From a checkpoint of a small transformer trained on Wikipedia: no biases in attention or MLP.
Each number is 128 + 24 x the weight over its row's rms, rounded and kept within 0 to 255. Layers, rows and columns count from 0. Numbers have three digits each. The size before them is the row's rms in percent of the matrix's.

# layer 3 MLP down (transposed), 1536x384, rms 0.0526, rows 4-209, columns 192-223
101:113129133156113131167140137148152130117097129156104115155112087135133131148110105159139117163171
112:108081124127138096177107118129145106166170108071107167150155110162074143109111135156116130109140
105:157143105136142141148112115151125150110140139102158138108102119120131124116114105135110098101105
107:139105117145111123142154123146135178122140147111138140117139122094124177145092147116153136138168
097:155109140058146135132079136139118149153104115133129086140117101113126171129078114137150123116118
109:143105112137141117142128140114107151130144180159138126127098139139117132111163145123111086102143
091:138113127153163142140107131119117108145116148133073126110139118147151096103058128106122079111134
109:123164079164106154168101072114126127140134145123154187100118125143141127131104196123124126117155
097:121131151112132139099119142140109137157177140114131128082128090122108145139104141154155113117097
099:132118140128154136136124147160129091156104163117132120133095108108115120069155062087157146131120
102:135139125142148147138118135151154132092151147140130115170150155102179103128122153087131165129103
093:100122096120132162110121103146092112096105114132159124133129123137137141125139062107076139144108
111:117139125134101091127130160093152139106127124147172132121117158126125121149166030095121144100120
090:175137107148102152166129136153137150127106128159109128141148142183160158108128142161121126121122
116:150153116127124105110109170162160157090153118148163115153093146159124089091133167144166117093182
110:098157154108123106106131119120138093120116170133137127117111143127090116147072148122147123099136
106:106106116161159124092164117127126092142147116130141130154132112122133130128151109133156119128157
105:126114132100108139140102115134178176099133116124158148133121144142136137139144086157144111137113
107:118100102135125100093187124132098104119155131103169117112142126148109174129110072126167143130159
112:125126080155169152119137114104098162167122098148144106091140126122165131135097127121161152123096
097:110134092148136146127138170180140161118152112085105124146123107133151115129130147121118175140150
129:109106133134138131116101086121145096109149114120112144160133115100113124132152126140090134092098
114:113122129110147157088119142100159144121145138150118129127142146143132128143149154117134152120119
105:143111136151117125172170172138138152119141112167134105148118137116124112125126133100153170169129
106:097139131097154150083098138147116091101121119119128120105126134128120173185139157132114116099139
093:127107109106113145141173097154126124121149153118156163152128169139113182133122123110143116135119
107:125171164133121155121109137145119101100161141144147127192137094127144166122141054130186168143139
111:102123157137114155098145116098074168111120108150085083100139127107139132118105105140077120119164
119:123129164168146126129144131145071146128164146150136125115147107107137160141179126088116119138144
103:109104141135138158123117168113159126102117113113108146158150111102148101126112127119154131152147
105:149126151114138155120165165123122137137110154099137107135138127118113111125128094156168152144187
105:123141137106083165086129112091143123095114108101129101132127124156150087131150133095126158133134
103:163101102113129109114097125166147138087126194128137142127140129135117125172143125142131149117167
107:127173122142156144139132136167163076144123149120148132127144109133136157118160109132131125171166
077:125157111086114133143160158149110105131147156105065125142136149115138142097122128140128114126114
099:138107103124073123098066121123113145138140127130136077131164131148112128106110107149084122135175
083:124101111178158129123152121104123123134153115134092147134117129137120099126092128106163115150123
092:123099119119162099186188121157119114141135110106093087141129134140106101126137179136124109150104
103:099118084126119125145105086131133096173152129116121151139093146144120135132166113148134147126079
093:116162148133184139131121142135138125132146112117130120122133132157161110121123120142124130144132
059:163127131107115138144108108103137163159105139098074167090161129151125125103128190109121178093147
080:167111144145141154088151130121138108148108103144082116168120082101110115085103112114125150121148
100:145141095132135132141118144140163134124112099140168091157107154164120105141161129122112140131136
093:120115095144099180126127116132126090128151118144102102161146124148139134087181136151127079124100
085:136157132144100167104144104166127151118100161161109116113141104141086159156133078125109115158158
107:139124133139116082147173134161082116142106122138108172133111147102125087142190125126102133135122
107:137105101146130093126110105127080140139105104129133085108125134126096136151113149172203149152103
096:115163131108122124141157104080091130133132133149156115137098125155122132166109127162111133148089
103:140133131154127158171166097123087145141149132097152105105095129144106163126105192147159183132158
104:118132080119117116131117105154120088112094194130145149104131093115103146167146153155129149118110
092:118146162154121137155135154132153129113167144149178137174130110146137150166146143104070164135138
088:157172140123098176139108160123080119120120127119108127115139112134118138128145099161109130124127
094:125159084169127168164124078113117090153144122081089112146124107155155117124123128171149116123138
119:153129120158127123149132084151153108091101175104146130110145106135144112140142136140141146136182
093:122104142129136092127093119133133121146170131091194139146174149129165122109105106131155129167141
100:142135174175119151133099130178147125102125174118169138141144084137111121135096163119133126095128
112:169137118136153141156109096137120122106096149121125136127094147124150132110088162126125125131118
097:130112099107142101151127158100122123125119164105145138109147147097082145136105102110131137139138
100:140074145131154110125093095107124087089119115162201124133144113113123202152130146135152159131122
105:171139147135104173115143123091068123119085160135164167133140162146091131158084180129153118102138
109:125137157126147138140120072137092133122126122099143117146128151140115143099129103138126166131125
110:105108173138138157138149102109076105132129127121111128160062154112143127108095090108085142102166
109:171145148123156164134149120137125135158100145140138067113121176167141174096136152137146124130113
099:120106136126113113140123156116126137206155140162134119132117095139107143142111092135157138122144
101:118134142109121129142120121168158112136131133147104143156146160124140087087133144137154147091124
112:098112091116106154092109135139152075147163134110143104143167129098102082122119129175148166125141
087:118180125147157154108160140152169131147148130175132098078126157118151126103123140117101151123124
094:118121102162127142107141167132080170148116165123158142115121131095141117127107158106149141133102
088:130175139131143085099109087120138162113098154121122136133102172141131149115136122112178112114096
112:170144110117153112113136135139184084167148154131144132132104097148135072125142092149123137149125
096:174122149124124156078097134109120121144132162165130190180137151162128086123135181098109155121116
098:113130131147092091128109129159129142127118154081096176143117123156086177137132157151158146123106
062:137160089108097119130147109094136106102122117135157131132101169126096127113137137117081152137117
101:096120129151138157101158158163111110169164142126122091156115122115130136111174124101120125112081
101:135096125084096069094148116127124109166108157112122159139173175128131124139098125107118130150149
099:123081135164113127124128093113081100137163060142113170135086118121093114123092125118130114121126
086:138114124138078106107158140133127111123110155154125092139140137116126134125111128144187129139136
104:116101140111142116138094092129107154088143126125150099119123149119167132150145139116101143095177
104:118120099106095149174107144147173122104159137116118107155165108098145143122127129117164130174132
101:123132196112102160090108141162110125136139129144120154125125149113125101124134198142140098115100
097:102169141117170127113135126131148112104162123180118124106124134088098079123123100128101120124144
093:109107162114138151092132134154132116174182114126133092151130153127113135140141109125129155169086
099:134156121141104097143124138076143160117161163098143102122130159164106086163139134185171116126110
115:126122135098135104115145162143084141116145088146116113098155135148127122123133137125114152129118
109:123121148175096136108120132130141096152178137120128094124116152119126079135105162131138119133133
087:147139169086144122111129162132098121133154144144131155149133152127130131145123107120127106122092
096:168151163089162115124158095161087126130126138147140081123146120141118132162143081101122124130130
074:098114139121105123141146110141121135125161089126125168143141106113132129128166093163102147152099
099:117106086182143095111126113119120176114130138108107145161128148147093127124128126094130151124143
092:112105095115178176088143117114178159157105120131184099142116094128106127097146107147107158129145
093:127112127130104111131136119140144141143086123133091170081135109118128155091129126136161126145110
114:126178164112166084115110152122112099087184114102131092117108094110117145131118124129120200107152
089:131112129095152148105109154138117159113109112106129125162162141117140138090148137151114104170094
116:120164177098103133115142146161117103112130171155111134127130156136086125115145089143099115130119
086:102087137147139142185164156124110121132095141137128103116157106123167094140189125105095119155166
121:141099148132138167148128134119135101131142110118140116178103147099103106141126147127124134082131
103:173110147103129115144111094118125074137139105138112133152103127105134086140102118146122115140130
103:147081109107144146066086116126165142121137137118110130135124178177113150192118109144158101120128
107:109128056157076095116140094138079107134111122132146096144105133140136120121175129127102136108181
110:147151161169121135146144195114144100154134088136101102117105114140107093102181118141138142139127
090:134126129123200126090131135161109094120105134135103127155177096117122130113160124152118157155104
084:122136148106141171162164122135133131151147108174046127127133126139157072078146139152164114121106
096:121126135130131143102117078140133156121138135137116133184146138104105082123102135119084147111151
082:138131106147081123102103180131125142099128086151134115090139123122090131155102135151136133090127
089:103139126133131110098141165144125121152111135107162155157121105127112152140155109129134145136120
118:107136121116142121150114090125141095135187107150127113161128135132135122136148093149108124129154
106:101122118121126141142138109134164107142128153133128125141124134131088127116126143140143124086147
100:139135135138157125118125129159161161127159109111147144082142162149149103136097131120105168041107
104:104135121087121139142202176109074114132125108112107114121112142103117094094114132100115164121117
098:134155111163111153149103110116156131076148103131126146159138193153141191165151144152121104126161
118:117101097151158084117142077071106164110124148150137164133132190168121095161136118146139140125132
099:160128146132146113093089074134088099154128147134181163119138090088108125092152122156141089145130
111:115115131083134123115120093133116117125100200114133103171145147140146170127134103114118119136116
109:119173159115162152122114096165137125140117163120120150122100126116105145147144103131133098147146
091:107124151140137137095093096110067146152109131124084132124115117141121128119147130109134078137131
081:110162093137131197142188142104104142149126159169087160099191104104133091140123131105132139142103
078:139142079123150115163164170144120101096139149141164143150102147130137113138123156127110144149148
087:105142145146121117138114133132119108107137130102112118123136104099148132089118144133154124153122
100:091121170158143137096125153123131157140139129101096110144089132114125153096111075140119129178144
112:144098153148093137100103122183101149123159133174160171164127121073133101105125157162144154083132
103:148168140126103122068175115120137135148114137147136129144131115173109128122139119186128134135133
097:147188069133135150115090088120142133109139101140148140171157126153111188158148101090146123117139
102:128122064142141120137180146115095103103158143138138103168118151125106118070115128154131106166146
100:153160085136069131119098131100106089096167156136105112123081121116154089147090127123127117148097
077:143133132107119112158104148092140114109156126096155113089112161094149147149105107145135089126156
118:114104162118147141081115115133130110124089135126139116183118149130137129108114094107119135125093
084:149161110132140114153166147158160153125166095153182150151114120092112094133125166147148124166149
097:144132123131089114141119092091125153098143137101120101148136108144190116135134143136138127152132
094:101150112130149146134117147170140118174116125151160093111143143168145093160136134118133113097125
104:132164132077098105099109166112133133111149115141141136119130092098111137120142133107122068122135
092:111143087144163094144105109149129112155147117132115106119149123109111140155162180130120102153166
105:141126147141134100088118178129167155112105132119117106120069124090165221144142099128083138116123
093:113146108156132167141143110141113104124121175133122131173143135133103124154150152101117120052143
100:159107144114121129148099149088098153116099081156157103101132152150147143116144140144133145120080
104:097163128121156145126132127156110125141108142160133149161151135152099126117172106094128107106085
111:137106180086146128079124176160128142098134151131137129152117089088109149109154138140158140094115
085:073159129152075086110133129121089127139109117127098131076100090146108119160130117080085165126121
099:124136127154138114113120147093177144116112151164139155137071176113135106121097143113117152129118
089:105085131122122160150132131152118149136113123152140144127099127124111120140107091093150162097106
080:107164159133097170089147114116115127131097140121140122130138112164118135104099156119166102143102
111:106139132120092112101124131101135137124077153158149120158097151147150137159151142122120159145118
110:148112124127154102157105119157158071138136138118153185109118154160111130096096127155131096088137
115:114149129119149111159156154136123172086134154079144078113157088107147119135161103133165147137119
101:104135139111145107155102123126133128107105130078075136114132093130150121157069132129148101105158
086:193118163126125166154106123099124177124098120114099126117159096144161118120125091149153194147121
106:140106144131143112130122129118097087131135119149127118128153166151134093101135139108104139149084
082:080166140171130137113162146173112130073134150123089105137157109083181147142110141117131141120138
104:155092141151114132123115131096122156134176119163127147157124118100098115147131106132147159091114
110:131139107108132146098096117131140119162175173149113154159157110085162142086152108121122133129131
096:129108146154135133116138151122116128105128125114142170140130121155126127150071111134122155151165
104:152153110102101159135131130145134092128129147187123134115163123124144144136143130127100134141112
083:115147099154132124134098141173154121108121120113088126083116129106114143128095155149149122173129
120:111125108136121086084146119133131051145114131110142140119121117106126122158160104146102165172126
083:147122129150112155106170115101129089098112135090139153150112107152122161096161142118084163119167
102:108110095150130080112141100125127079147149148102165115112113086099095168169158156129133156138163
087:092147159127151160132116136151107124129114131110134123106161106124123135126180158142147138108094
073:119096125132145150122151134114132172147128142115110130112118137100121100143119132113172120153164
103:079138156136085124137116134138101141136124138115126132142096171128159091129164140099109136115088
092:127194090076134181147117141103169153087147115115139102160139109132127137122094142147126118086135
124:111142109144118115091143178155150118128126135103087134104111112126173116132166130092123147117099
100:121090122113120122148091117119122107138152103100137129146151139108146121172113159102158141069135
107:105128111153092158111098123113125135142094151138142123129129072111184112096102140119191143148139
108:116121165150132131126134152137133152122138159163157113102073139153114103094147142099099150131147
125:092099109137113125143110118145108115137103099139118129117121161149096139136095173073126111132120
094:131144141179074119142108144142120118089143107154124094126113112102145077134091136115115167113146
089:134109132103143108152167124154146141105159140178071147121083119136145098138108164095113140121129
089:100081092144174148134107090132119120139128138147132127118127179152159104127115124120107116128107
108:117113113091117126148112140113145141123139140156138127116137101066127149146082103092091177152141
080:124149138131103105093123148120132165110185122094139090125072131121146140130129137088162142137112
090:092100114175169109116134149106117145111144103117146159078110215125123123113149125139116138149126
078:155167154126093178158171149123115116193088117189130118121101140165146102118145120123181155206136
094:141148102172144090143151057112117125117111164136157144091122167132146147126148127110127142102121
110:112125109113145107146159126152142138141123132158098083129076151136083141105152132179119128123144
103:125114114146151121138104095098146123133178147128141099126097164109135144127157104140132110116136
112:051080154157132114109100126118126140081113129086157137100146137106115114106116147112123128134142
108:166142168140134103125130129165116115121139117145108069124119120079131122144162166152156134136139
115:113156112174110144094115158146166132145095133140113155111099127156129119152141137161152118090148
102:136118139110174126126114097094089094125110148132179119141118164128134109172111157089166140120092
100:110134089105098089144115095106128148150110139118143104157127112171124137134131108124119137113140
095:124114131157144102134094135171122133147123133132159107120121140093152147159135127171121124112155
105:140111109147134135112119102119111137138110106075167126153117120147129134136147123182167124137130
110:122151067160135101131113130151113143144127130128134124128160157198134102117112174146129084086117
099:139129073081154110114118087096115146134137152093113154126127138129119143085119109128153120114093
103:120148095109147136156132149075145135109094122133120148140135159159122133136128120123142119104159
085:183099140154129136158104105128138143136145081135149123136116144118111096101130114141131109118148
108:145146120159146128081131141103169144132173108156104113161111137137142146138158098123151194095126
110:082118127120136096149113187144148103130139114117150105125110156133130107107127128117086161178142
103:110151129106089130144130156135142101130128070118148137098122123089128139101150129153104179177122
096:151124132166150128159163135146134139120111132139136125097139083161123129133082142142134121122126
113:112136158110162121085133129154140129169117109144130094127150119136082155118125186130121177167115
097:133120111150113141132123163117111130129131159124162122122153113119128143141116115124127145126197
100:092163135136119169088094139120094141092095109093116121098130134173104115175143104138128139132091
098:132100104104102131148100145147143117128114108089154129150146107143132125136118162099143118146117
117:119126147139099130122119109156172115142093103146153113132164079105125144119131150177093140101135
094:123112112117132162144118182143117189085143139134125099104114128130127121108100161129125117142115
106:133147145155118146125173160129124101169139095148146165176155163114128164126161110112134094106137
103:109145123105115118128138100087145123153133099141130141178103177124116106117092112110153124143115
097:115131131075113151125088134157142129101105141176126116153122142119121122096161156120118112112111
090:151134093144095161153109122142112186094122125133143120144149092129142107111131133101148124102137
103:137107113111115168116109130094152118160115164163127144089138107123155086097139090124111116095143
083:093138081125142148112116116136132145144102132096117127115160121102109115162106109134112145113147
079:140192109095141127134129156101152121105096171083123135138114112138116157140120097116152117101111
107:131142132095147131134115148134131106112111146139115161149104100125161123123107108117151100116172
112:099112112127141145138128109113170099109125124124170131114185137105079145124159134135107113120151
099:092126146126113163128109091091158086156165136141158157080143125113115103159116118145141145116124
115:148117147163115117138139123096182123112128137123115157088130084130119082106121099106114153131095
# layer 3 MLP up, 1536x384, rms 0.0605, rows 5-209, columns 192-223
099:130089118131159152135157178122137158157138122135078135097165148088139120141106169077137135098180
106:108183103178141103107104102108136121117137118110139097116078129172133113115100104148120130142119
101:143148118109137153102151175152154127101119119145114126124140147188087119167131130164092124153132
085:165117101129130123087135125135138150125112131113121132119111133144132102161126131138127076116127
107:142119129114139133130127100171153136106120114143098125128128179104133109138137127144089138145152
104:116147165128135132106138120136135115123080108125169130153139160179112120160116108111143163106139
105:137129129172093129121125121137113115134151128173159095122128159128145114139156132138102127181110
090:148110111110106125113128124126143100143137150140129150115110122149107130112107144107149128132058
104:133117103105160137124115101162132067109088089061144161134127114125100148150087145103059103143145
106:174122135116115149142112140125089138144115140124131134139141179146111147144113176136135135107164
094:147117095132090148124122140156095120120118082150147117152154128133159122101128108159132133133084
109:167119158125125101164174106132108097123107126141162111149107110092117177113109129112065167121151
100:112124131113098128106155107119130115093146121130149130123128076088141093166134151112119132113136
105:053103143158133100200104177160123093103125109131103128160122123093131142120153182167129146145118
099:090114123091139126127175115101190138114118173150099127149169124169101091103154090109115144113133
099:130102133130096160137131140132143105143101149133154148145118135090177126106150150162129150147148
089:152102093118156165151163135125126136165107154140110154141141104061154144065115138127140112067095
098:160120120180149142143101169135133130127090117110150150150124125132094115177122103116120113181110
105:133090137110092125148129150174136125092111127072138097079126121109110112179096154100101094120131
096:113137154160117140111108139092092135160063136131117145140141156119145165149133133115142147122176
124:083155126169130144122084157108161155126113145124140156105139137136124108097090089142110104121157
105:145104128153148138089104142147156092117111121138157143089138085133125112149182127104130168103133
097:128103140133160124156179129116109098113148128100133135068141165114115102121104100098136107135115
106:167131118136123136161099142136103124132131136122209099088140162138135123107153125120145120129145
104:128189085135139116104141152168131047133117141141123128119133152097144134136119108166113155146132
106:103095167135120152099091118081145116114135160132162170138085098119126151102139135161151116150128
104:109168106100136129162115145118109112114158118134174134141140164128148119050130115119119134156136
098:121122154089114121137116126070116150048105143155165119164120089160137139121093120156118120080143
098:098145135103149116141118145123114106137141107135106160124157132122137105104115118134139161124140
105:142123106147125103109103126101115121086172165168121149125161146108158150170122152128056157174100
105:125077111137126139125118175120081077163064100129103149157121141147137068084129114110121118154176
101:150159071149145146109103142129093128133123149113110166134128122069137137127123112146147138147075
096:142155150126088131112143144136069113142090115132160112100098126140155148115133128132108097148140
081:142119111154130157113076143079132131108142094152171134112122095168152122145159142112148127115183
098:125140138128141163131093100121155115148150158118171161093142105118103106131143164156102085110141
101:136134103145149117146100107136129112132113148122136114163107129103109114139127139147143098144168
104:103102092136118108122126119157156144132123109119135114126116140094124127130114161112124076110094
091:069122089115112145144116145133099119158105091111120180141105092129164106119116126134162176153103
097:119133131091144120123129136178116115096165157153144131114108154115109093164080136078100153080116
111:159133091106129104136087101103133126142101145164127131134140118125176064155116159164149144118134
125:146146125160108125190058101094120089124140128079114096122125099137156098109088128129000125096138
102:138113138162125101137115121158160111150114113123140095121110152140159122149155155083140128093100
092:055125185093136130130179117112107130139156063109085132132155065087139149142132116151155124164112
102:147123139145098128155111101144104139107103129137128129126106121127161147117139160106130139087130
114:109112115122113068168110154144128139192087173084122147153167077086120129149146141164152127120131
095:112110109133146140128136130151156126086154110139077130103164144110118143145145153115110125158144
090:091132146122147125134116110106115150122138101153094116066127159163105111075095187168115104136109
112:091133139126100154148158115151125136091116114120127089108104118127088113142091138147121149134151
101:154145096102124126137169109120088086107126172158089125109174134085108115140125124141136156181131
091:110119141113141131065139108109125122079133135111106123093101108112124148124114164110080116129141
097:168166101153086080152150118156118150148146067121157140133142164122174136108128140103160122108135
108:094138119132139101121119118114170136076160162105154155139105115161088090115111117158107102132132
154:140137140150094138179173134153108116135139119113146125101150124145178151148127138125100142085120
084:144160152148147097093142113120135111152164110120130154140165162130099102146130128123111116097101
086:152107130131112128123145114165147133111094118153126149135130140102153165084142138155126107095140
098:074157167146120110118107139095126122087134122130125096116109123133162155150115127121121147117092
090:108107123087131110112104135168123149183119097132115136118136141112156137133112121118148069119117
090:144113120112085101123175162109105137125119072086107067143157121134124123083093172103167121149103
104:129090120141118155113128143132145142144137116146136133129084128132182156104154119123143154114111
100:143101122111145082157172086143123161112128114094114113114096117126129109086104151168161143135148
104:154154100156142150160133170125150093119157121094075083107139096116168111114152113154061107166102
099:141129112167123102099128134156119108111115149132109145100114145163134098132110126129124158120146
095:144155115139124116139083123080112115097086161116141104106144098124133106140138122172115099150141
090:161095137123120123128130083130157093160128101121112105140125142079085133108124142109144110117143
104:079113102154156064143145091102087108111150178118149126111109113099126106100088127149026119145102
113:182132132101096122119100123171109115138157163141136155122126132136109109077096120151120141096152
091:156121113099176135169073111109169112117069091156136160131081100107132145121175090128134107147127
084:147139155113134147140097125131102110165110109151099116124140136134137137131126088144141127080148
109:161147125094106143122134166162098045140116146127139170155123097113113117151160183133126192142151
099:113157140118148095142141186142168125154108153123124120088137096105127125084140141159109105133176
110:115132108151144143124163139161124080099134152113157073148149176147153162114117150127093071179107
068:136157170128152148086104125145153125146118106112109093107105112105152160125091150141118092164093
095:139147127171097118133131139133143167137163083117094087093132131124131098169151164130122124140141
098:115119112127142115093149119173130150095135139108152109108147121112090137119107119159124162145123
098:134143112165139147162178129101135158130136130139125131115154132132115107167087097129107158090160
098:108111122113116136119154141152132168172138158145140131159113158129147138149152113114128132091122
093:119172159122129116134134163134094101083104139111133103139084082114134146099139146118145130132065
091:127131124120108108107170127186155159111157110171129131139172163117114113130077118145113135122155
098:108124140144116109100095124143117093082099088115119122170098099123186135128111124091120096152154
105:108109123102082179126117146124125063069113139090157167114157116104151149139111123115109116182124
098:104148091118158093161148128135120132192135156119105095093138127103100111134122147140129104117121
100:129140141123146090126147124145142154183147099117145121099124100046126147140127142110079124127150
110:106121128133128141170129128134154062151137097144096103143135093100146113127146124136123139163137
098:148096165144116091165103127082122104113172136123099097133118155132129119134141126121121089144084
087:100125125107093178125141143116192133113088092147104118134127076147113111130161133163124148138159
096:109157135145145112126088143153159126154124138094127132135134140129101123119073136109149140089075
077:150125119147161121121160179110132153077143114108170091142115125180166091147105156091129110118152
095:105092119132143099120131098142096138112113129145129140151161129085120151141118146110118100176112
096:162086147079149138158146064133137150137139143139133098126121109144186106170068140144120139165121
093:126158082161145127117123134126099115116136156113100106122093123121122102142137100120140142130099
101:168111098091105132138144163145130139111148143147117119093111115149128133130130153133108150153161
085:153118157135125093153140109083134155125148150120089116123079171125142144135130145100131130146135
111:104171140148079116131154137124082124143150137118121096061103084102099141166163154132060100118135
094:135109140137127187163106121127108120140141135149134172173052128096116109178132189105131157161120
122:098113132119152188132191193155143107127114143096141133139119148121115116117125112134106121121155
106:144116141134121133131127171138179107102106093121128141167129090127111111086128155138163111083159
093:123123137147154126150100116122161087129135180167130157073111124128079117108126143132131145116094
113:128114146141088162126142128147143116104122128139141151139112177138121136076122111110106114164143
111:105132072128101177113143145131146136129119115153114146139145171144136100119156111169146124116159
100:165116118109135106148085145112169126166135080087122107092150142123161129109118097125151138140138
091:130073083111144153107142166128164095145141138118118108147134174145126089148138130192173100104134
091:131157138119081118148140125153090138124125156069140165099160094141143119095117132127152165178108
080:093101155139138129136164155094107095163116148089095081125091165175131097095135108128114136136112
089:044116109139152143099120157103120161133111127145126103148117161156156139141113134122158151124110
116:198137102124129098125101167242138178113134119100123107132135125134166088116137126131121140097117
118:126159116144100135093146102138132127094141107140167128088137106136145098118123159171136116059118
101:046136136132112120168188127158150107101141138127103117145113106161095137124134122093108107121159
099:129141112110148123141114151139113082114119116104158088146121139161102145131127097114140111138085
100:135093113152128100136145106163097114119165141152120113116150102157169107137109125155117119128139
114:120121120127089142089153125177113121136126185177121170124157168100120098144131124105092158132147
093:107108109090155119161151092149195117118107101142124109136139167119134103091134087144093073122095
105:100135157161136070136117120111132134153136101145140156124115134137142104125149122177158143157142
110:114141145151119112085110107129061096092119120130134111149138140125107117082123139135088146131132
084:118110141075140114120124116150140102135150160108117104152122134165155138111127106174131113125134
084:096103116156103144161108147130111137141107101137111104141114114170171121128155124117121088143139
083:114169107111149167171165130137129123113097136112132134190128140159098100066096139114151133131131
092:149125138097118137150105128133073114163126105123167141138109125133151161083096126147098154123123
098:143142131152147089146111097122174098078137132168138130140091143140137152145114092135124123124140
104:139138132139130138101112118133132137139093111105090091142115154163116143151156090156112150106150
110:110112147149161143118118124074084156085139086150100114104120145111160104119150122123135146128156
089:133120109146136120148116141117128105160112157169135134109123134171096105171149131124123157110103
097:136098100117142114178143133101156130070135183128132098124134085124135124127110159140139109154082
087:127130141118171152147191135170094122124083099100162149120148131139107136143149127138133120176112
085:178164101108105134069152140106122129163091147125158115136143136155116109123138197163135156083109
124:079136135159154120137146145132147126127171123132104117107142134117118130156124143149147078119120
085:133087164114111143147127119101111100112136082106117081131128092175121098098099141095139109045122
100:138148170110156129174114120130143100072124130123095088132157145156170163138121164126151136135119
098:143150083104141141092104126132111143153127112133101075132142146127124115124134114108143125097155
104:039131102173163170134129139147077117126134121125097114155104123130114134136074098126134113119157
083:176141110109125159118115133155143111152139136135114163145122125119119110095130183104156162136147
098:119158132128134092098136116154121138113093101107132145123161115128169190166098098181098132125109
102:150142123147166139159099137119114131091128084149141100123154128126129118150118168134126129115127
102:128108135108128144170073138134160074136136128132130090146143137143135189088118140178042110102177
095:127116112148119124118126114125126149129142184124132101133095141108116086143111113169054136148129
100:122117129180158169139116173118154141126155103130124139096129112141091089139111171149155147124116
093:149126149110130169127147165147143109157089102150136179161100156127089108127118147167157115121075
086:117112098162128126120121128124138105126138134113137129149147099112103101098130113143107131124135
094:122120155145143134116112144154131109108171159114118156139163139175097129119116157151126135141142
086:101114086129133110125147130102097098122167093152110165184104099111122110120126132129133150120165
109:058119154137090143120135090139156125097125132156136143105170128137164165140152125143120134162115
110:134112152100131178117147114107148129130136118112115119144102128087137146163126129101114064128109
103:164130125137129137139111106119128170154105115129140128092185095111163170128112151144066156117123
097:112184128190130135141161140135121143146135142141168129113092115124100121186141141110129176112121
109:138145098105116139188079096156108138139152121080144115141126130143156161090132102113086128145100
098:140111157141122105129137142124158106160144096132142148144143100121119116115125146096070115133106
101:117141113131125118126162158127169138138130135131126145133136134159092158150077152166128152138107
109:119157109160096142108122120124131134122121136106132143116150144153155166103137099104136114157172
101:148111137159110087100096119120151159108173125100114177118122150116116121123089154140149166127136
087:105104133147094158157104160091121115139137114147137131140126126137147087133150139140106133152123
101:140121108084161104139138118121107139136129148122128143125134131162134107113083116098086119140149
079:174114094108123129130128144123129158128155045146101117152123147128109142132120112149109086156139
108:119125158091121153143131141105153107114126098121155100145122139153151091134128117136112155135140
096:140100124124130113140089130100138093104082116123142116125127111132139057138159143148120111099128
093:152108148131150146149181145176115105102145120128138118104144153147168107120111118159102111113107
081:145124096121100128066089158121168113170127123140099090142128114138098125131139152122147136122091
106:131088110103110117183144104184153112133127133138147147170127129155167108110127118145128149137096
099:120094136149103144132117113142149115115114124154124127133134181164133131131176110141113118113123
090:171175105121105131118116105137139126114124143145111119105147123157151160084116094125154102105071
127:136083104138152134143123133146124124153135139162135157130103120136154154124134097142121153125152
094:139093190134098159087154150127140104141116133121125140091095164102103150151142127122117148120138
096:140095145151133110119118096192106087113162137160100147143122133123090090119107134137102083163157
106:105124155103144138134150084136144092139109119151112128118117097113099152147116114133112095137134
111:150137145125153120141116119141154165126122082163125142121157098160150077134130144124100122107142
097:118143090160087150137168173086120121145169134141143151118135114146108141124112143126152111120090
095:118117088155114139120162131123115167141149120084177118135125156153103146129121130119152107125113
086:098197108128099119146123157109110131120126097138137099137129109146120072144148154135115149115138
104:117095118141164139137108120127144137085176166101151146127111105118127139101080139151160147106100
078:164139121099165132131101141090114120151136139123082105129116114161111152054109079136182147110132
081:121133120098140195177125158083126142100158073127150166149185163126084128110133136111145120151155
081:159129110088091076117129134118097128126138126097163168114144114110123142116176154125112152110106
085:150098135150169108140121143172120117108119138124153101144170191107181118112133120123151162091119
104:137076082171139134109175112126122113142104116128158178131131153118145119076118118086131122126145
093:155182130115151147142114133101196106143104112072118152162143169104155196148147083128123101075126
111:127146146156171122139166111087099113145077129117144103165150142119151111126103117120131115089138
090:119147126132096109134111149133155094184107146099120120114129148099148124172123140132107107094110
101:102119133123108111097129182097157105093153139142137113170138127124126135133116130156109165103189
102:122162109151117120131116101110124145132164102092167076105103082088149093134118114184073126165180
109:125164166093117138107072104158126108098142100103137117167098128171117117116099081116131141189121
102:155111160149084121141160110131120129092153101091131146122140070126152102137092117173159125204114
122:112167175101151146124106113159126138138123094133121155147161153167185149104100113091136117105042
119:119182136099140161109152156143149105126156110156129129140158126134136140113090081130074080117124
114:156099096138117109122123119151167084160123138124152100121116132101161123129164128154071114117120
106:117106125153163131134100150118152116107138085127150156139163109138110175096148110144156131141116
093:135161115112144137084158108144144112132124135152109099102107097127158135159120115117141160181091
098:119132075159155151151142128143104137119120090128138138120143095149097141109133119118138148146120
104:118135128121106103176110159123134093111155121120133103134138106137152114122168165126133147127138
102:124105139132154117097137113171089114120132027132149159025117112111100135147111151174099144135120
112:139165127136140111127111143121099092128112159154142115168138152150129130102092131142141139139111
109:124121115132125118154157100134142103075089160068127165092124111140129135132114114128139157155108
098:121156136104158093133116139150136143099107108038130124165192194160161122123090115110127122100145
104:149110148140153152169103102115101119109108129104117154161153098113156066122118110164068146132131
088:143115097103097102127128107145103047123124117139112097065116160126098047156150115128142112124151
109:109125113151146124094136168143133126169134100141141130143105133145121133112113148175136116094134
082:097069086104120180122157122086129125126101104145151141134113109126113148120124180087132107135133
105:158125152108137100144125119138112174127127107132142130084112150139130130152068142112137114136061
093:123123107133129072172128148122111129088122135093099106138127116139139088130098120098118119134109
096:157129118075172109118136077123135095130153127105142142105112134076103134105135111121123125116146
088:129130155150155139135145087131122143130158126149131083121128075100098127150093097113154158129097
090:100114156117127122118131098126118136115146149158100155183138135152139154106133144138085146131083
079:146106141109129139141089163138125100130160175146126114117121053169107143101151128115145141092144
081:097137110121115109154124116154112131146146168066119085089137147108170127111154128113143103179146
113:130087158115090145125122126165114157117131172132152169107107081104138157152134124143103124163130
111:148140064110107132158116097123157121128136121119144083137157130150127117132090099124178117109123
096:142167107115130112111107110081132090171088136109167099159126152146135146116151144114122136081105
115:124108113116128117207090112117129124117152115135116115128113091112162157142122114114135096119173